Part of a small language model's weights: width 768, tied embeddings.
Each number is 128 + 24 x the weight over its row's rms, rounded and kept within 0 to 255. Layers, rows and columns count from 0. Numbers have three digits each. The size before them is the row's rms in percent of the matrix's.

# up: layer 5 MLP up, 3072x768, rms 0.0217, rows 1141-1269, columns 144-191
# down: layer 5 MLP down (transposed), 3072x768, rms 0.014, rows 1141-1268, columns 144-191
up1141 105:166126141183151170148144107156077118170122128107143125130123114112119108159133102104139109082106105122135205143139135136075154138149165132153106
down1141 099:093129141123146123139104110139107151135138118217119117088138134145133175150093139130149132138152111108083119163136146144138128112099151142103154
up1142 103:150141122156129109156114119145129126122160144125078118134112122186104124140167143136136138133108106120149135155114151144109165133147133129116101
down1142 104:127097125163099133111130099103148124138154098183137148128131134108179075153086092126167163117135142078118128158107119110125111150148096155094139
up1143 105:126109123172171140087104122118149124145141123136130141107127128133105134152121089096108144109129095121146125104163138148168185144153084151114126
down1143 105:050093139101089136130178103107127145141146089160132125117125129120124133156123087180111133140139116150116115105165145124115129119128105121142118
up1144 103:147131122107131144125157105131174197137180132127108115068167158114153155091118102140134143088134117150147131120133103108129135121132113159121129
down1144 100:091139122136103117129108135112123102147100046112138137154109075142125163111089155106133131126163112111157158128129155130129170126143160134094120
up1145 102:115121123123128132105147141138084148155122161148172127116116139143164108112119105137127134160095153117115123109125154102136124147106108182136103
down1145 101:145119109137115123120122113154145079118127144132097176133119126118209096130107151143109175117132123139133078134093103160068121101118095122092143
up1146 100:172085132147123085121122103136182122142135116100169114101138163143156118121159106169165128084113091149113170096162123166170117123116149155082142
down1146 107:082116108150114114152096093136137102152127160125116113145130112092130137149151073179121125104124079145179105095149125121127138147139145082114117
up1147 100:181105152144133139103102140144134117170138133147182113149139118131099123151126135126121107112117161100115159089150145162139132125121107140110138
down1147 097:111109118110094115139137131102138165093106088098088127142128104177150144143115128149103151179131115148200137133135101101106149148077153127096154
up1148 097:139128146124137130110166127144118136135145135149185119143115121144142164125078091104159132093173171130130143133140112106107148133140080157071105
down1148 095:137134151114125146160081122104139081131104180122096097116095118160120146123114126075107106147092105113105147118102136127106136134158138074133101
up1149 095:162136156129124142120089107160084144127140167121142122096117137093102150157105145100109104151114124107171157145162122131110089133098119087117100
down1149 095:117102140135145116119164113123124132143087129104128123100151132170142131159152139156112173153154164159090144104141140148123141128145110117130193
up1150 103:162138102149142172151098111154102121143126103150120109098122145122159145116096111113146115123096108102117125130153120152154136132122137117102128
down1150 106:122137114124145086132110147118104118143128112137096135117111102112165119101107136110107141119131143133134127171136117122137139135136154139135109
up1151 105:102098106109114106102122139145100183086133128108150147143138150103105127114138134149122117069158113162139101120137122083159102127124114104114145
down1151 104:130194135091121137138102087118138128139130099124098171107135123131171106160118146136156112119109109137144160145096127135145170088136155086122127
up1152 100:137108120094120132133161195145144081115111081122104122146119102080137141162104126120131098136128132165129153104122160145191178120171150130159113
down1152 099:099105127136139152118156083124121133130107112115151117122122154160137130062148112161077122102123104154094103113122111149151148077125138123119132
up1153 098:151162111166134132120136141149128115137142146139118109159128128126155108166145139134129160147139131146116128111131172115102131109125152119105133
down1153 098:148122166111154125159118133113146144143121089162086111094167137121115125137107119178150073092152125124160124147114118120145117116111129126146129
up1154 098:156116095135121132151145103144130141137103167127171094138149160135126199131097152144163129171150115131124141102143142132139150151171123115134145
down1154 096:118094216162176111108130098152115116121134128160098091142128129136166106154117129110114121086161119135141103155134100094144113096125117143080112
up1155 100:134116093138142169129088120129151097130143130114142097123121129131113135168083114149163081144149101091120164092124153128146142162130101150121114
down1155 096:159114166144134097138140121119071129105114143114132140139144114140095120118113130074121163139108134126181123097136133108120136108102160150126126
up1156 100:152112111149153149135130147141075136148141081165122122093127145141105121135086122156081139101118110195125151109095103154139142080159102097164128
down1156 096:121147159116152083143148163097093091141147158129149136121097124135136149094128089109100127154137151148145150149133165123154153134080119130171103
up1157 103:107115118170150134156107081127157193167098116144139101163145147144144139128155088095135108154154118147160077087146161149153152153166106115129153
down1157 095:087111108107123155146106137119100121133115135157166128136161115144132139125098147118131114111075133132087138101108116123100139123102120131129099
up1158 097:127153115155097124097156093153101156125150045145121159087118123124151110104146129133149152134127145106120114083126156131097150162135135066128122
down1158 094:186098121121142110159139142114143091155105205083105120113139138131144146142180141143101143129082155129135132145188096109134173113127129175099099
up1159 099:135099132135121118107126118155118112097130092109138123115128125178171178093153144113161160136114124112128142148115144130116109149140173137119161
down1159 111:129092145108115161133157137125162120140153175146113141126150140096135145139075115134105153107161142121136137092140131119117137105134137134158090
up1160 096:132137137139141161139122123137135169139153064109137110158092124116146169130122123138117128046135109110137175114129158147123134108149087137124115
down1160 095:157160118117115139179178160135119119136109090109162084117128121128117137118169138111155137147109105114111101132139133117109090115148115196122167
up1161 104:121100105124163150122146126133127151160159141158115139079119126154120136151117190125095115087118113160178156132155111162105130176145117129109119
down1161 097:136120142109130071149197141099105130133126109144138162115068139151127110087117123111159122073112152136093096119111108098122112128097174159137140
up1162 107:094146138117117128147155152121140144119131089148095113143153123106135128095154177134108148087137105075146125081129130113199114157162144142119104
down1162 099:135113126095113109056114106140133136092067162141099122099119154140091164172127079114147119153091110122128124126167112131115138120139130095163109
up1163 103:143142085144083156130118165140154134119151164130074092163138150157154145110150113130128154097101110161132125134098106149185117122146096134091149
down1163 107:147102125159107099140119167114124100159092101134129122144127144141119093119134142136160118139092160138140135121143127096143134092143104176140084
up1164 102:133114136140106115151115137113112122111116063158149114086099148158091153123129149142145134120134162133152181094141112153116137141139129154141119
down1164 105:085135125130094163152112114173138145150153136088121139161170163093129112153123076146130108128134079157155115085142111111142102110127122111119102
up1165 105:138086133108144132121106131146097097126165127136140125125125102116100105167164136132101083144143153115126129096159155125163113108133133101131140
down1165 104:153127142147042149176145116127132120133102129121139141114118132113113142114116137112095148144115134135128153127141077151118128166125115130143123
up1166 097:134130151128096108145126148153115129114139121130148166128144109094140126098106137156151122108155105172082155111181120131131118175169142126137124
down1166 096:140102110147153118120127144080113110123072123124086154120151186115165094123091115134136135128154126120153112112118182137173108109122150097148129
up1167 105:146114106153134156065139134096179132149130170114114130145081120158112171098139093123129116113147115113109161084128113129107104111148118148114136
down1167 103:159101136106114103152111118118065129144193129140127135112154123140128125145126137127128103114118080127117087115130138103102135183109149131138112
up1168 096:182158132161121097126144194151120104131191102094138111106147157141143153149084142106124139096135127113108129176119095140129127104152114184098149
down1168 101:123140167125102155150130128141120161140149153177145078116093131072120132146141087182143131130112110123111139164125170143160099157111148070131141
up1169 100:156113157167088177094122094111133183121173109156092142124111111152153085106101124127103161118169139123115131154157114129164148135122131130122119
down1169 092:101135079120172117149100129202107111109175118175114124156171133075141127160139106150141124135149116171160145122185114174133106089110166110128115
up1170 101:116134088144123105146131138172135114157128176172093147127126139151171125121152142167150111093145142123173116146146137126120159145098148126109145
down1170 093:128171173109098169137152122117146120131112141074140143122080144096128147126150148109156135104130102053120123184102129116148117170119156148134110
up1171 104:137098125106149123112103132123125149139169094150134117123111102092099108165109115132135182131148085167132144131153132137160108151179117135101132
down1171 101:145130100136131120139142120128147102161125094144091147137117105157121144102125116091111171085133128121119109160162130117106161088147181189156160
up1172 098:130099106126139119122130123151116143108079137100142135133131146125141123138084118126130120151108114111158128138115146143143145103156109144139131
down1172 097:133151137118175142146158132104114100123154107100129128078108136150162123117142112113137102131119091127116113124109126134105085110150136200064117
up1173 091:191132134158121131133122146157138114129132147108118099050104127099138131127138153153142163170135134149108089124161117151104134124113103113156133
down1173 091:109108161163121137143149125158121156093108129126133145095099096132076125157158150102129108110151097139133135192075104135105162107147124114125113
up1174 101:127140101137102128144100139125100129118122117157104143094112126179091204131109110083134176114124105142180131095135159170116191150143129166122116
down1174 101:180124163110115143130141166154096174087139178128127129143097112166110148123079167140112126136145161116121151130124128133159166117096124160158112
up1175 101:158125133166179143197132161120135109168148144147101132134105175088184117120127084138097106130159137148136130137148139142125114149138123091141152
down1175 106:148089110114093130071125135115148177106109147109136181125154142158101110108133171123104193127132109128139074125129135085155110137134083109152127
up1176 100:125162088149073172134097117163128192138145124083137172111096146130139139106078112113130106117140124098130118139109147079133126122131166150117135
down1176 101:181110081138171124100109112111131068109152150089101116121154141131139116111172090111131139174122108141147121112078155142130134135148138127076116
up1177 102:129150134111104134128127163144102172126118115108163128154135115112136143084108089087105138148141132127114124138166141151131199126128083121110126
down1177 107:189134115127098144152145101125119103148121123110133136129139128139107172136121110169143157152119154114143103151141126132143089139138167135120157
up1178 106:117116099143139150116134135152152168130118124158122102121115107163113172152130090121156157159127132105166131108119117100103152133155066119113088
down1178 105:137119122145088124134091108120140120094144102118092093140095093119094110139047107099128140104152113175130122151156157153140152116124129116185142
up1179 096:155100119121130119108143127121178128129115087162089127121137106117097164138145107124151157118165123125147136174168110113151143102153147120099090
down1179 100:150115115121125106120166146147113157138201189169120089149109143106091107138117125147096069141140147097150149137115139195089111155133106117200151
up1180 100:130123151116071192102111138126120144126132116142195126139135125108131095165143128142123127136150083149101125139152129143140100123127138128113137
down1180 097:154111081142135134122101121122103136145156168146121099114088090099149137084124088117130163116117132080152119139120083124130155136105102112131133
up1181 108:136131139202131141087164092145105198164119148093067094126128118124138160073149119135161108174102125085155158177137134138142076217141070115127136
down1181 106:149111130121107150127092132147155099132100125122099132130145134130134161132106124111117152118105182138114110089146106109071117108129140140114103
up1182 095:174113098133169121120126117142101111116101083159112103051120142124159108137103144103109164122133152138129137129127091127176141134139130134115141
down1182 089:103101153127120116124116132119156115182114164121171126153133114145112162092161116163132142185132107115173103139120136124133126122144100144151136
up1183 102:110107143131124148117150114123099146153107132163112135126147124128166146110118127144144176136125110165119168156156168118089163126153145115134107
down1183 098:122162127148134151101092160145112107104152114105159114156105092120115112133110143093145112103103133145129099159126140161168105139142105146154106
up1184 093:145113141116129115136103161145137180111135125121109103111114149187153158100145118109148103123138178143126127118145118145120162158128094135101093
down1184 089:125176115164092128095143122080150158164098156139107135145125146121148124137126139140094122136075084153158171120125166137114132112120126092131165
up1185 099:128079088139143117144132135112111147122100092150151109167092097122081112120177139148154149146137166147125131170129102150112160198150154124119097
down1185 089:123183138064133098142136115137097142101159158088121128120118126132147094105123141138132105125153102102128145105131116110180123088127097140119069
up1186 106:115122161174120122169114146174120134139146145128121118150122124117144141135135157131167165126132106131096142156126133146127123150106153116132123
down1186 108:143162095133152130099128085150109102174109125144158130159105132118107132107126108134097164097146119101171104146151125114176147123135128155105099
up1187 106:110123108143133172116115184133127117172163172134173095140085159126174181094142116135128155113170136151170161110163146127108148104136102124145125
down1187 106:129093138128114134081145118166125171124069089158119153146142132105134136177133139125102121091116147136121114161161136147123097125115111116089145
up1188 102:149105126091150150171103139143117128103132158096178132150123128096171162098094140126106121150112090121103115136145145130114164104133128094103153
down1188 102:122147089080148176115152081090131137129101080108106120106086093117166154102143146093131176123127140158146128131140139078113158163140160145138136
up1189 101:141171119135106135125159139180127126103137099129133137127106117123150154119125155135094089122092107159141112173129122136130104125116080181132086
down1189 103:124102163141157130149119107102121101101136173117150152103139169135134138137153130100139108113129120161075116146076133158085107142110086118162150
up1190 096:179114168110106160195115110181114150128141113111117121148108206112149174107117123151100149146108113149155132118151099116126131125145119109144110
down1190 093:134106142102096108152135141137140137108093177127125110091170128141091118163087147119107131092155095129162136101105141148103122140103123142084132
up1191 098:169110152154137115133092123112116150148161098142102093117055173093153123082135131116125165106125169097132177101133138165135131099165123122151109
down1191 103:121110121135132082138140166159122105133160107118078167111166118111125150198104116120116166146133108136153122103156152098113132127144156113123096
up1192 102:144113125166108155108067111129131145108137122124112090133095109161091109151156062166134150109105113129134147141133130146163089110103166124141113
down1192 107:121088146096151138126141132149100143125109140156117114111131149160133077125134068148163153140092095088128144122155100075166109104120153103120113
up1193 102:142127098059170146144178117150122173123149150072123126116086109127172156134095148133099106100146155136080133103134137130168120136104160111116122
down1193 098:110135144093100111092145093125135090146137161111154149113140084122069151143163154153101168120142108089131212147124159132103098150122127114149143
up1194 099:133139174134117097123104135150109146143162136160159107162143156130123104121115160077120129127111127116131117083153170130113122138128091109155129
down1194 094:108174113144125145112176109139121131125086122125154083096068157107136114151167144108111161120142138137183152112090140139127153142134129159125142
up1195 098:082124130128137147122104130115165099142120132138126091154106121137178178157118156138115147101127143160132126093150128120147150132116126149126120
down1195 110:129124160126131107155160145127144123159139112111114169150123136180123135120148136098127137152140124138111091128139100099121109139161099123117097
up1196 095:110113162124145124134107113159102100185155112139139061151133167105132118171099109093102123133132113115111120124125125152131109119137121099131136
down1196 090:126146080167109166146144145081104164151102133149141148127136090123090150135157127180188141114143167117156150117125087135070102145141144125132091
up1197 103:123116123123123122125129104104140162141164108156140132142113126140094162124125145111127131130069095122099154102167139166153137179131101085126098
down1197 103:126110128156102148117110108151136106089123106157162156112144152116125119112103112130153147130111123141147116122128111122159172147068174153168125
up1198 092:120120126095128117149166099150168116135119080092150148109123171106144146098149123105117135154116140141141094158138146122136125170154099135161069
down1198 096:141135116137127121135113128134103168119110160080112105126163111128069140146134109151124152141150150128096140111139102119078144114101131128111166
up1199 095:112072109084121162100129121132120140119138134101086130111117100143106133136145119154107120143103121133183140112136143140087126169147137186072125
down1199 095:145135162125127132121098129145176090150111175082161143166172125131172152110142115138125126094134132112078114163098144066128100146130154105131137
up1200 103:091168133091152176113168121127087139091196110153118140116123162138128119146124153094110122113151148142106155120123158124106126128129128154074096
down1200 105:126138129131138121136179075117078131117143124116115134153117093113113111132162141109141152118102172124165124126152135110118125117128141094134142
up1201 099:122122092128112139102110123110142108107161121067108096147108073177154087131128136108110099085134094094120137119132142127150156119124167105123142
down1201 093:096105109095069139140115123118111130108149104153107132124105115113124131136109140122152098152135126174121138131143122125136132077160120123096102
up1202 095:117114132151130129138088119139084132181151098102065096154126157165138134107115104099171142142150153149145137101116115131144139117153120140132117
down1202 090:131128102182147118131180105126120164128125129196144117114187129134097102117115149114093143112084131143084104136130102109123138128128139121085104
up1203 099:102170138157125134120163160103144137134160137142160134156120146094129148130147136101138122142099124156153156131154125158090099120130147170121142
down1203 097:097123117138108116099131111151112115138133097097097152130119100146119110137140122140146075132115125149105111141090142095137088121146224110188100
up1204 099:124098131139125130147126139126130135116135078110126071167140143116194129079101158163125156139152179109104152134161142178171141143155139170146108
down1204 096:103103091132114139139133125106067117147145137131169121112092125149131124140136112150123120122108117131129123112149145141106162119087165156133164
up1205 098:125105102170156134134130113162132111134109127156165128128119114152093126096161106104118163131124119148123101095145094109130125185145181111171117
down1205 105:125139165116134112113136151124124165163131158181123125127143104155147119185164128088123117088178167139118138150144178115181133137086075102109115
up1206 095:136113120147158161157133161136102115091139176119142128204097127153151122119106101142122122105120104135174156138116145141114136129142106137152102
down1206 099:125137073101123115160138156121129149140131153121149145104144132123100111121142132135139129198148084115128074133115125128113132147092128125126086
up1207 100:123151139127154095085117098121201138114158119080128101110133123088132127145152144142098128113164139138136091111119138150178132125112131097155111
down1207 101:134103150148134112141115143099110118140129092105115072111144117132145143127127109154160154136111090127112172098121170117093149149163109126106145
up1208 101:119148172159115158102105114126158139138102152139147114136125135143113157153101141120128099126119117166116111116182130128114151175137153151120145
down1208 105:109127134114152139146136119158086118116175148120083102171104113135184077132149097181108131151146115105145132126173155121118120120096129152131112
up1209 101:185115172176122158127161141109114147151164170181117094137109121105141132125102150102116128145098072150126139120150140098133153098099133102143115
down1209 099:158125134107097111100183130116101090145088100091128119104121125097101148117132175130114151105143122129063118104107144162118158120128153102122137
up1210 103:148161147130177169128100102093154155149092141117108105128140100133137156134134108160121123119127100144092122165163117167156154134099097123106158
down1210 103:147128167106155123131154144121163170105120153147123131127088122135156067139124108149140120132133114159134188162138121076086123131154120115134142
up1211 100:130119167171126094139099116162128174122164163146146113117117128134105153162102108172093135143117129139178165143132151111109146129159123144082129
down1211 099:148171099158135080140124123159163135100132095160145106152072123099174158098089126129076106105108124155121117128117105122121101161159145100170143
up1212 099:105128122132188107129129111083120116094172082152148113148142152071130115121145155118120086145165140120132099064130141142142133133159138114132129
down1212 103:145091110148093142116121142131164112122067143102098099173125142140126118184129159118126140143140151123176130144143139177096164103125163136115136
up1213 104:116127137115101127143176135164134102110127119129067130097148166114087122148145112140130168116107144143151101121157136134165149132101129189141099
down1213 104:089131143133107110132131089158106115140180189146177172113128095071144124117114126143164094085114140177119148161080111089092126129122093085128160
up1214 100:120134177139133119157156131129144158124122119084122129174111109159161143138114126113141103123127149123122108171138152181130117125142146134123181
down1214 104:115119112112135121115099129096137145145111119146156161102136132143135090129116148144133166105164123087133148093106104106136128095094091095115111
up1215 107:123081116116110106143107092110190162127156132149121113126066150083120118123132171195164180080137110127136159111158117143111126111122120113118158
down1215 105:113109126108092159120128145133070126120124113137143096148145142156114152134088135100144105170106134098098109130102116114102138119141145125124095
up1216 096:119114158114157116144145160144152139148127142115120126146144123108108150140130077175081167142111128187184116143131125116095138175133143130099121
down1216 097:156099132146135151119113111142136086134111112139154121118153114123133121087127149112118146127095104130162103122151145124096127078122154104133093
up1217 095:151154126138106111133129170091106122144126133118144125117128109124140149103117112142134158152098068145138145154124156107097116096158103088169083
down1217 101:083100140162201145136144118121151113128113111144158127127115133098152139163101161125170136087153120112085130109174139106163123180103148146106175
up1218 095:154087128127138111113107138122108142170138171135143117129124110138115103141121144132084132078143121121114077164161156137170149120151077122158152
down1218 096:134156134127128146154121140133131074119137111152135150125165116147099151137124115132167128128128147147133133162125157076119089114117119163106114
up1219 104:120108199115162118158109118151138169154165119151131119135116123139142160153145157178112149143119095131165143117134116159161146150127148100126105
down1219 105:105161087145139107153095154091116104158152113108113138111112121145142141121160105099138103113120168157115110161122120114097144169124114092115177
up1220 105:138120129160145140129162180195115180137110150166131119159122139139151126152092183122126147106132111165144137144132134142152127144111080124132153
down1220 104:097109130170109127110120063103144121097161133137116154101106139124159146119137118113139137111140153103134082083102110142095139119125128105147123
up1221 101:140166128142113205137134119130120130118142114129129136102121123125149141134100119133102140113168091139104092147115165120095176139137141156145150
down1221 114:152139102166089100124136101114095152141121067119071124121107175126111136096106149108114137165154146117133148158124087121108095138103129091107121
up1222 095:158158122132181130140148111150120108120057093149122108153127156068114135135180133087104142156144116111190125139143132152104129162100142172142128
down1222 098:128107088136119120121106139146119120170134161145132141134123132128089153143077131152101130072110091122089115100161120119140115114170127089101136
up1223 105:104107119113110147135163150193130128141105108117140115130129128141155161136128132133152118111132119106133128168145136124158161134146118127096128
down1223 104:132139170129142168098113149168131122151144135142177151149097142081159163103103123131126147148126133155116102107144098113160085114136082173100151
up1224 098:089122121122126160129139074134093142110126133151175147100139112132155102124117175109136139111121139112116138101116168124118108137142119107177166
down1224 105:127112177127111138135104134157162064151143158106092121148118150154132149162148120139100114161141125119128125116132122136153139137125070134087153
up1225 099:114122140139140120150131141139126131126120139119120109119079142115106147080158170136120160131188118110124120162162135135196134148129119125098121
down1225 099:085134071091133177176142123116106132066124161103151139142109105080159103175144074123152152127150109088133148087112163147109161089111118117183153
up1226 104:103097149137129143127149091147141154131163139164127101132131134146121166106147074134114168087118095083129126114142140135093136142155136129126136
down1226 100:118165144129147093097114152116104103121108192114127165163177149136141164110155092130133094197150120183078181151160129057106136182148179115140166
up1227 102:169191120110150150153153111119153136110136098116123129179117141109100159103157136111122102112128106114111107134164131109118156159130141117144122
down1227 106:135133149128129124141093119138106120133135132151071091102089133162140132165124146102124109141177102120102147151129145154115130115116091153135117
up1228 098:116151101105139136104156104147146122126127181117159110102085108143127144162102131107144119126128126121108125144161156162139144140137099163134130
down1228 099:106141143128156144101093121147124155143101094109072130131156126113214090118140123166146119132132129136184117108147138093128130121103116156163131
up1229 100:129119096126131178132149105143150131137136115142150128169119158143168134138163105086123152126127112142154127128146165155140153140128128107137152
down1229 101:103148151096159112105120142139135117139145130148086136138122100076112126133124110124116093097103157159140121167151104081115120120136122157102157
up1230 100:093136132144103127154150156130105186099138110102122117087101121126112128113144128149132119183134136127111082128111134146112132125121149123143174
down1230 100:152115134165149106149121122152128087155123140184133154151079097132132106130125161134133142138136126123110158131128099117108104155118098144140164
up1231 095:117147131090153116132129166110136090105166133130105132166060133131118114127159182122115128171133147121125117110128134169093162112136074167124105
down1231 096:114121124150140120175141129157146128164133107136140142101157141108134150170137107098132150185113130083172115139140113087173157110144163155124130
up1232 103:120106153118126106145160105173136171180107122159167120088137155161122153156109151130122099136138149151132143141173158104145126146164098130119162
down1232 104:101116129136117147114111155151108126096166129097153123138108090137148119104154134152098106163146130140102092129117123139137109082161129153154140
up1233 103:165106156147151124135118118166105170186131150170163079132152131114131138143109088165109131135107136096135100157161128168144153106079097140079096
down1233 091:095107123126120092141187132144177148086124116121107159114106118119152176158127172152154119125150078128147121112144125086144176153197161141156145
up1234 100:164145127134170151133108100144109119124139142110146119069078150169134124102149119144096139152153087155123103139132120152116107165119146133176127
down1234 099:137155099141133137102104146117133142088175132123104116166111110069135141119106139100131156145114182153132134137156145131153168131122102122110125
up1235 093:132112152123108133147118131156155162100135145106128129145126143179149082143096144099108127106117134120154122125117140124119131122117085090115154
down1235 097:089152107126129089125146148113115104110082082135130126123133118105190141161123152121155099151160147147116133161165154165130119136129160153122111
up1236 098:095137152123108099139116166135153118102125095141140128125103148136137095112129103098102121168126146112140182147136108128128081163120112122116127
down1236 092:111087119170149148132148094143121160113204201156121120159134102176094122142111173096119132138105142178163096100120099145127116125148111099085142
up1237 100:144153100103106117135136127135131121122115103155113106148131150144149178143136136139140118091093128085157165151086119156133112139094132093100171
down1237 104:112103143147112137114160134102117144171116148069142098132159151109113110117132121137116148107135154104142155147115136117117128124149130095131131
up1238 103:154127128159110146158112096133123118106199127135152107112119140146118115133157126148173157162101118114116165109122112119119170171105143115108120
down1238 101:098144107147105134113123156125121128138130114140161141136104100160143140142122156122109099099093112110131095137134088106124153102115173142153151
up1239 097:144163118121130161178113124146102138127111068120143143133136143135161145080095126188130114128187112129127138112127120140092141093125073141148097
down1239 096:100129153113131148117083114115116118136172129134163176112117102134108097161157130176161122138141133157130117120158114135152143124119155111139098
up1240 100:121156172138121161160127153127140148161165121115110064104134107132132112104089143146144164110139098090131128144180135156165124109135137125149100
down1240 097:132129145142144131132118181166125117119145142136130131159147129133113138119158152159146093111150161134144140158128125112117087104101150106146112
up1241 104:127140127107106120114124099136134146178101149139097071115108126161147129167135152089115128118136134186089152150153147143096120141125121145102114
down1241 103:129124130130104108104146128121128120145128152179164181165141152142139162125146132115132150156111155110111156081150143131135143123138116127160184
up1242 098:132105114116152122147183112155088117121138165063107104125114161087137131112113193132109115160127117135108154143169152101147135129129159108100151
down1242 101:103183124138133151149101162156129109116121112146116149118096123107116117116156110140126145152149112173101133144119124131129149090120113144133135
up1243 097:129091145125152084096160133164116133131139159145128134136120139132174162120087157192119137157091117101147115200134126084087133112147107156069084
down1243 101:139099107106101156172113106090139100089127114131179142134133142147145106125149130116129102128101112105156118133131123044146167137078123129150143
up1244 106:104141116142133113118086143113103112119130117168119093160120119162099103163130102118106120135142118100167146130110120178137133162152163147132170
down1244 106:129081154137148114118168122148150131173108125153119126116152133111126157146066129153100137127114104180095128099123098086083096133109186125153096
up1245 101:107131135137105119101138128142127163146156122135168094125098125108140105115111089130161144131137130130126129144133111118159109169104137157119146
down1245 112:146103098141189130091134127129136135202118097134117103156134127119154104129159109168098174163119143136149153128177116162120162123111123097115128
up1246 102:202123122153194112177143137132170103120136119143122143142120169110140129115120098126099157092143142130115146113130128138150133097132086137106115
down1246 096:096106115128098149124122120119115093129074108116135098137141108117128101126145091118148121123130161170108113139130166128089116122125108175133141
up1247 100:126136139162194119165125135121118124154178111110140141114145133095145137123144109135102091133152145108157141139130121144111086117146104137120094
down1247 102:148154143117060136133091104108121092124101150140106086130122126125127111120109145134131172110120098085120119075105159125119156124162104185123106
up1248 095:169137114138105137149115123123047111167096131109115118131131136105171141138121144143126158130109153157145154134110160110117125147123116130141036
down1248 093:118095152100128095110127170103182126125148116122134088122107106143118133135139118116132136098158093054085171118120110143123133106101151096120134
up1249 102:111132155083085119139096132158093125161144153180124130077118158090111131138179151154128150111107118091141176171176112124140146129144108139138112
down1249 096:122135120092141138117076133119083136132101133130110130121132092132108159165157146107114119140119147165133112110129138149119156119112131096146091
up1250 097:130175104124123117127113151157091128114127140156117115141151158066105119184124127126176150128103155138148107086108123100122156112134082166053105
down1250 095:125090145141117124137162131094114138172133120114078159086120160098158118123139138123083088165139111125148178116130123150140074111139136106119108
up1251 103:172113085144158146141177129103133127122144078153153119135130125120137120111159129138139129141130100150126067156132132154137145133126124094149108
down1251 105:180107114099148108102105093126096103135129152146143106105137079133118115125152130120151142094115100111125153193149165130136115147108125167169122
up1252 101:170136136162164148194152138151151144163150127154108097123112143099141122129144146145126138109127168138147125092140120101077138145184097100124135
down1252 102:125137158144140146092126158151132123136120147147128129147160070104137098096101147144093109099126103113115109134153106149131107098066140109107145
up1253 103:136123104112104130169135099125129105161122116136144159168115140127142127163178072130107134090117172157101145125132114192101143150132119157114129
down1253 103:119140135115100159145099122159148158124130095139115108125136164133104136118095129143127109180086113136131111144149091090149137127119143161132108
up1254 097:168126142135150109113117099144133140117113141133129117106106150131137102124163143157144153130088108145113111113100110130134157207096118106101114
down1254 094:133142092155111134156146166108132130137150110088118124136092105160131107141164116122163146153134130097164092137141117157144148099144115124092139
up1255 097:123126129151117145119117097118163127106126136119163125175188132178132148092123160145142132136141124164125159182125167155143175132114146152086121
down1255 097:170102095102132114127146134153124125124118114164104089122144140108146135172132165112163121117101107082131121164085106129148124157119144132175109
up1256 099:097143133137161133120138150103100159120190124164136100173134152118144118172145130122095134141112154125138106122133185100121148143119124053147132
down1256 101:125080158145109107147135123135144167082121159110169155127166117172104124151146147147159089091122122137078156091158111112144123130095138118131111
up1257 103:140084155109115097100155110153156149144146094133152129111079154117133140115154084134120125127078132108099152119157131093170093158131145090098086
down1257 102:164132083115134138137110146167126114112090114076130081130127138146148159114127107108154139118113123107119109160126147104139122113143129145131092
up1258 098:103178131121155129115139092122122124140150120102130097137130118155177146115139126115117159128095184125072140099112135143131145142142152128112106
down1258 099:135128115141107130124122130144140116083107145146111111124084136110126129157147137153123116142132124108183132172112073102134127115126083146123132
up1259 105:160134092136123111090166115131162142167122137097164113136132129113167144121095123131142152141138134153160207112179103127127095114117126129089151
down1259 100:115157144101075160142153132146149139131139154157147115123199124106103110148167143157120103126133123124140069107171164159155103107137130127147162
up1260 103:110101102131133118125140154156130147117166132097146116143106148134140173109120153155077120164107097113118093131161105121145099141160119148108118
down1260 106:134100161113120145146102135150110106110114162192093085112117108127117110135150125117118155147141097139120127105114104122143133101121098163125143
up1261 102:153116164127133087079102107143127128136133117140152074172118104161105142121120122140108092124100128144121155121153123102171103122142128136122077
down1261 099:152146139124151104118130127107130193133101131111122184085149148108113105132140151125136156146100109113193146094125116117131131140127166156139139
up1262 104:134162116154120147135114121158137146111179121111126082155154116125166141154107115171117158133157182133155095152139122161146116116147128123116108
down1262 097:151121162104111106150135137125161143126115170152137098116139135137140099156144140124126112105117117090134125165113171073121126143103182170115133
up1263 106:118118189152136145141171169129087121125130168149118100169133114084123136125145151180122126132146095166143150129168164140094158120129121121107085
down1263 107:143114113139129137109121142097132147117109152105106158153091151074132127124180156166113139146166127099143135126100115113133065152137135132173122
up1264 103:154169135100132155132166137122162138152183121101181136139102143139120097121120099132126155099114143094141129120142167114097145123106150102105119
down1264 101:143103087133117134142124159163085107085066126161115139166112144106111148115139111124159140154103172178142130148134113156140096128119117142139138
up1265 110:122132180148121103113116080132150152158128142169136116161121159093131129144153112177135178162127120091154151138174162152128129157154119124123165
down1265 116:162153107120149178163113121109148110098148105148164104094175150138110097130147148184120105146165177172138123141098129177104124099163086189104129
up1266 105:102138145158133146111092140163116140129133180137074089125107110111132160095097113168139103125125121150121165156168117177143113127114097076107141
down1266 104:116177076134120095131135151148109116096174138141095150120162184122147075164126136126143101072112129123140115107155129131079094157127169142108125
up1267 097:123069161129143136114096130134156124102092123120149159148111087102115137141143084101160134146129116110155124149108123158118151140137079103134143
down1267 096:142179086060106137187152133142148184145156133134126143140148116114145123146107150129078110151116072145092135141137139086201139129109100173122133
up1268 093:147141132093142125110136151131117090133074133155110134129154184125169116145114122142137146111095093093118153082134136139116122134143090151169104
down1268 092:075135110151112132126122120107105123121148103152121132124074104097121153160175208122128156150125144156099128103111108124148114112130111106147147
up1269 094:158135129169132147133101116137123131141141154080109115127137117139104119167132164107109145107149106118166160141096127153089098150098094120131045